{"n_layer": 14, "n_kv_head": 4, "d_mlp": 576, "norm_place": "pre", "norm_eps": 1e-05, "positions": "learned", "attn_scale": 0.177, "weight_decay": 0.035, "warmup_steps": 200, "schedule": "wsd", "decay_shape": "pow", "seq_len": 256}
Each number is 500 + 40 x the weight over the matrix's rms, rounded and kept within 0 to 999. Layers, rows and columns count from 0. Numbers have three digits each.

# layer 11 MLP down, 96x576, rms 0.216, rows 0-95, columns 448-511
514495509472476491473471518479470485487568540395457473479486450497546536501504502535502527488474561448436512562493504551488541481473488472548490550589505481540504491522487497492449436521478571
424489499447489488497525515438516541473490435484534566554471490542429466503518549529510425499448516480517469490466464448446508469502459474533547528474495535535553461539499471487535528496513449
486466438525448459473492494461509503522487508492579491474517551488500495483510457501492437527579528446484510505475452513453530447528550537493435482504487495442472487501500494495460475477539445
483486573504523470527522421509493512472488446483501529528455434476517497443514500432526564508555520551471474529484560467518538507513512499493449513557500531475478552476427490452564566512534480
497605479498483514500497535534501504515482486498507475522493477472492450494532552482488503443519534537525440465478502484457474464527522472445486485527468507431529524487526503496527477503486500
475476458426421466554486464481476512472503544432487525473470518507493561486501512563470543506486564459553434537520521402525476505568534544508424491508571452555446496424491514531533416476526476
504515510528504503596523506517506501456486486506471470505465447497559438520503484504513540460529474538536546498515490468521489554509516436526512512497413534506424547464525562464482559523486533
538427521537505494499476475453492461445494507491527495466480462507535517492485502526484553533548504520519534540511510506501487534527471503501477495427440465446512486417537391494566485567535505
469492417545479557538503489547525576543461543482507479533521460548559475529500470468487429534458503516493483486498472502524431402488499490533545484464492518497491462525503475532485499496544560
594562493497447499441580455495503525471476470585541485516504508505516500407507550493542496541479423541493520462503530498562533511496485472561476498544475554485523455545523479510528574487438472
515525457477447516417441523562556537471479553483544486524465455442566450502436516503508521520518612538505509540532500491502519539527457501483493475454490512498531499495507512556519461492487521
523479474536505521441455469505464515483492470486447502501529508411450533549493546538370531485468521478497546533515504512525495398518474498473521445499532466492552427471482450457511483540503501
500455513462459501533469427514510477555443479520456423458544458510547521452489511533477440522513487555437423420434525498429453481478475497508523494519461466538503526496528472432484493539529460
472571521477535533479474454528466446525547521451432502489426431450547526468499579514493482491538495481461523447517474454462547524456526557520511508457505486525571487511429507491525544537525519
441507448500518535510566465469486455427517506519471473530502467489523463510467554450485524536577541523516494473468555496526484495363486474538433538469492423417490463528458476548486496447507507
462472469491473446470524467513439465549464438604467513478579497526586480549517523475524481488503507501454426511529497554536523459524479562529515476495443465459542480457492527515471503506506506
477471489521438588518477545462500480499523544480445500472543457478420549473526534488499482513520503521505507444570473485504466509490502504477502550500483499455573490537575511456423494542494475
510531533574465490566508476500564491516546525537520460459523553492589513519516409518497469533579495508497468522500532510529550516491478486501456482455514556459448497484526554529461460517517493
498572497434519467546507520545483448539431490468472515499543503502459478518412512539610491449556475509554485509538522517512562525458473473478505581544525415456461477519496544515525535475521476
489522557466487547547491437450583399548469502512460481448529497503487498508529536442588452468459504567528507549491531457421455507499429462533457443489499481484554507536517527582421477475506455
470522520493619570569534488498541485503476448510542463459469507502563408443476562566542503470471506494494549441543469526460481482493443471463478528473537435510500457477512451496530505517495507
485450482479492512507473575503509489532499519481456511453514558548462541469466472482557450454495494489519493507565475487520523584430442480538517515523571462481554515481484454565495518509492481
453524440499499482596483499560495472555514488521442501592514551483526469503526525548465582510477501525527448499445522526535503486508470484484461501476536578514470464562505494465456490511506531
516460471524499456480528511506531456499474480530517523475495521547493519576499471445551458518553518504499476538500475444477486464474492513518536482507515454501490506558534504426509533400434510
516476529516553508458481557512464450467557515495508530483561494517481391530521504533470488522434398555521498489502504508446577443419418475492555519473510594443490482545447503490419458454514461
494519406475560469485565451456594568505483510511493476477455482480516481489521545486513480507505453518479546509558484510525426515545503521548516521456555466448442471576538468377533497590420459
432501616533442475586568533544563469473518470479466548502495590514440530542552574513534499556444424508509578533527529515480601525514538550522508515490522495499480450545587480484491494523417441
509466476541447543485538475439430489535475487445580497470467452470509468456469481526494570436532538430451512498473483530470408580472483511530526511563537492532524461525452583529505449532550497
417492482482527552492546474485498518495459467504457520541495470558502495466521470547512555488497467459490558471506486582488510455442549516527538491463539442526556530539489482505516390577445524
417536490501478568508549516543514535521528434495580517499538429543457551527545466586514476521546510466473511498525455471483476502498471438513472466493436507473508497485519522541496436544550533
496524494534451532445461429509513451512505507536507518504489545546462457519553509516550453463489488513523502509516551478432486498501413454462478548549527547508493456480507527463508509525450535
545532450488534544571491484550521521535498492543499487531525504508496438417439563466572486482482409472509472541506532437491488456493506504491473514470433511548467488511454489517477497494510551
451532511514512486485543510425487413477477502502411487535530586493459412491503537435443502455501528518454526458554555513488493455498499436520554588481488518562453525488443481405527422540552500
535528570518522489513488497528480538458475511472459479555533545528557451522516465484415567545624537575495541531515451436510497469521510481526500482532436518463450456513472454572491459505501507
537524487502506479552467511484549493498499591483497446560512549475457473465470426500468475486467457527455510496488476503579493457467493455500515531525539470474478537439503521526394449460470437
478494512471486450490496548435477443503506578530503502400496472536538506485498529561556519485461537526546481511424446501524525510483507477474509474439571522500522512539519527535503496498503499
524465466513526557580480423510471590552498556520497531484432521560499513459548578547545483476488484460469462602456529523550547418473466413546447410605406518494563589466442546506495547503504528
504599483505476517512602438499538534483570556482418504540479538525528472451511521541454460506447487587540460488534461494501434488601582630474537498519414528499447481533465467479535465433503445
488461467473564550453482564500508430522496505501572544524548422478480519517494429491508507549545550473560489529404496431507423558502456492534526419511533437482429469476498537511452514430429522
511494526487527563491486505530494540514503572512487532444470481562440483469440499551463512521450428568500498536500436531565530503461491507478565512459480480460524542541407481517521525464498506
464527494508443476497467485507523538507436542489497547543452378420465442513526500487515466516447517515474416426425513451583574499494501489475553531495495488516520468526467432489468555421518462
499501517501489451572456525494489470502488532500552543469469541472493499514509498526443451482540516532521486528537473518482445532479560476579533523501519530457524469531569499453523534463452571
501477459399534422493444447533498516469500576571488472475495536406441499468521512449435509509504540513474542474511462455472473514483466485478443528493489495530524523504511483455510475511441543
545481471479510479507415495502536415538543504435505565401499422468498545495421540506467481557453492549559488487449487481513558523551559506517504496521424546479548494496435555453530459486556521
498470513554459542544520483524549475507486472580474453470526521523597471497444498453506512481527455514554488461543560500523534494468571469499519461468455470454431509523480504476523561561532466
509465536484502465530475546471539499484436476441474521545452491527490499472487518537573477490519504534529513351485530566509433533443471513505510536491514487505487468488480513479420487517470465
488511461518487530523513484510450443498459480506502473524529463473527491520518461467525562509545540462515592514516472458604436526438472461449591475515456461559496511491480518468471477429505551
525512485515550491521461521435439496494508466492512462562482467527565436536553489496426411460481518514455551487495495491507516540543483471494482458489528513479460481468516529464458446444507476
572470522507519557425497492451418567521498428525448460512400436497481548567585485532570528517463504504426438527528455535525488525555444486498570503459545513503481490472522447499538494497563569
563498519455473549491492509477518523465482519433480569494445505512486519479452486473515500452449495447559489566508512390471525537514524506497447481487518467558446490530465489448498481452485525
513547517523486474479495481466451542514471484472520450455476566522496524496494521558553494507475555502458569438458509558476455453518536460528486537539501515483492566486566456510469490521485455
468443446546531437462499517539498482478530541543410553519535498502439537550456512528537462508470484524491530531483515532440520508438539491442509575445525555477535505492508534467504584509465488
471540506446398532472560505437480512472490434480464428581496487537512473505514451477428490525511513527474485551509470467506452532555545537518517523468521536487574442415514479470427544481399489
539478567539520453502456470478480507507499499480504552547487484558532545527487536474443544533510573450533472526415523551544513478535450502484502494509553521495641487578571477481523500473496505
571557480522466471490598488471515626470508529556510471372422519531528489446517496473551444460531522522525517507456489497457490502449515509476545482449522524518498588496451445539467484455471520
477490441521474452524547614518515462529452542534447465495481471482550370535471545542601435518482567546495623567471566550521388518439607497372630466491531464579570520400541511539581461519491433
457600477535471508498569471516518520555471537525465477547491634479479450508455458526493500527477451569422523520475432493484483582474528483516489482446505462574528556556498520580464502485339424
493551446460493456412517519588521529563439487511591518573472523481472493537581438512488519542466495486529566483512444501499526455520549564496540495484465475567563600488463548468478459511573483
466533487504520460484524536447457458458445561486548447496464471479577474483475484503552532484447530502547460540575457487524529531519503482520536532489513479480520548550487502492511464425508530
486516437553589551413530500496422505510524439461538506409473561444510518459502430502483512492533500475472561462526502409471571578543545535468463530481542524518522520475428586548433481561510512
468472491504532560558537555575469544533532560544435477517523428518506499463505510488414525500489463526484538549500447522492463488529474559494520501460537531525506553551574529446555532525545476
460551472475546541505582515449513439486495429481518486484538440494581568512479494472466513428561511509562467443486514476529505492508482495526537500493384441516520509504486562537508473524539588
440557505543532501492546470466490513522414530484531496501449530422489514512466503484462507513516501508483458505495563518545503470531508485444493456499487447497486452518488494480398589490516448
530523453514501503510483510521537534503465493413489426525531527455428428520451513516491571514474567421497541386523497537450463421470517461465526514459530478508495511625467508416435458503480482
534497500464470477478535545503506532516449471496472567485588461486485585523493523532568509499506520457453509506518468520491431482522461570516517422482456551528508422496517486533530518481480517
547510505501526600542534435456508496508473528522454468449520491515450574527552483590532518493596471411570470497520524527495475451493512536472509436515514521508505585423558520470492517514544505
518490446556423420350496542511505466513567491504531499486483432432542499439534479548506465489518484423516449594459536456444435550461462469471495531526506412461515501516477539494498486484475519
511521503533507489469502504610454580559500496531554471484548483582502533444572514507551516579536460532502471507487506524538529462567512527518542488417503423511456564461574429500505495538502457
470513470497503520480429506476467529495505465440565586561468515513409461485544461582485558437441521511495467568417518536541456493519468519565568518517492509469465538546533488507470458569474508
447528513521450441448524438486516483531498483545624532487527576501497545441472476458586482517494569448542517496507495523574478392475505518534510535412478528526506492492470506460488509453465424
501477479478459466506486543423468427557520466562487518505477486510515493438533482476525536503524442463523482591508492492446497439512498508526523492514483486535484480481476511446607470480565441
550454518518498506564475504459516458495512501494542527545496539516448443521501549499416515502495541516494510476479536469481541540517542511540478496487527510482494509442531511540499452527443512
580473508508507510518485499481516490560526505507451473571567511501466498468521515468507514514474536433539447563487452482482575549537483528474485499503504507495513569532513518523521491504515429
481529480528553495528491488506490477493535489495510536536493481562583498517465503499458474579479543513520520497531428556481523447535482441491491442573508495536523430437491480501545501467504495
463593438392453540499510511605452523581478489505483483475570569530551553513490568499481516484520468464497472483472527441459537534457569545524466476488513548503467529492535495507501517504449495
559470405560525603484543392427524519537431466400472525490541491424487545536553557512459478648461528492505517553512559449521517560466553483492492526578464472479453497533513505477445537485506502
490529474491605420505564505585546472522506487501521552527516493539464483571438572402516569374550435531514567510546485506560474504583430456437507529586458414486506501477505564452525568542410501
450442501557500515503459477524570530515443479454482548497475499472591541538452556460530538471511566518543490475496485556464519535462381496462566432563471512511533468504502511514455493533568469
527471530501415434496516540485513494438558512554542498431433470496565530519547456535486481491480425559537515547520498462529485504513545435396512510535489464573574477474511469541525505482502504
508475489595476464552471532536554564499506468489533560560557460493557453503552513533576440505510488450494605480448515454458492483523511502489524490494545485493503539529510646500497488591568498
528465533497523554517505511524374507527488509498480453517532490511488408522519491487559430495481515515549484527485462500461518494443454514539472463515513503460537507523498534475526433505535504
556466494503555462562518503512512448513509525455443492509456498478504494512507491528556503507519456508575490582512518470463460472485371504568483481464539452508534528462459507543532475454466488
525521513445568518458484415487463482537452517465526523512482478465433468494484532528460463471525539501418546528452507528570444466469475491467498553433477497495480430474475524487488517496517500
435513441515525467421582436496536496472501516503501516493437538484491439526533540483486477520471528606483482523530563483485529507424471482506524460496487429525559513405515469475555439487569523
493494473478491515516517475524532565517530510472558535441469472457479509530532513458464457508595472561560522496479506394437520552498483540482512531541529480507500454474445534464491489479516578
525522499483459545511514527505498507486427474514492512560542528534473527456515496472494584526447496500477464489470512551494497492507458515493499524515485491461462454485553547521511519527515458
474550565434530488443474531573533440517427524484533522475442549460494493519486512479437524456529496514445517454584484565511452559539486486549518544546548458493527497578543561500502455555486490
554516505550454484465491487506488510470459442453517463546557506528540494499449489413461534457502553494479478421509536457497508513461485476574446574511492556453468494533499450494448499517535485
530478513495492471533496490506488483528510584542532521522475449516572512516543499480526476610522448521485509511491448500488517480489509492463473525451498549454464487465462454471501567472544579
521510459520543539497550490487526549548475511480481441478501497494488533487459491486453568494498521499508510476465484491500495493503409543425503532476520462414470594477526482577566547497424496
545527473461517509422487525467492571471493500470541450485542490501523581512516495515439506494507496534473468441515512510578473457491520495527512502444441542381507472521453474497547535535511400
513516585436478533515487494545554450553435513435523514508418440498463456571569506464531541528495505412449491478555571508477493532457530464517449555499581492476483500510561548491508490486475562
507501528477522508480502502478481478540518528500504530497548472499483502487468493473496570496534528515481467544550495469520485585528457468501503484564425505487415496461536521455478483479484564
526533503588511535538505538483492477509503498497510526456530489481469509539547514487514471488516486495506493582504481540524550540464545475500545474486507524485548495503468447512477532487439517
446434484413447418468545551457489481505507495546522514544499491553466478433501507484509491520567523422484517483510475523519507515541495483485592540565498537589493498508468458502405502498535495
448479465501555462458562533477546513500458410521554486545501452468474577447394446446503535484498481512515464478454474553502502517458454506502511463509510495477525504495542572476492535518524437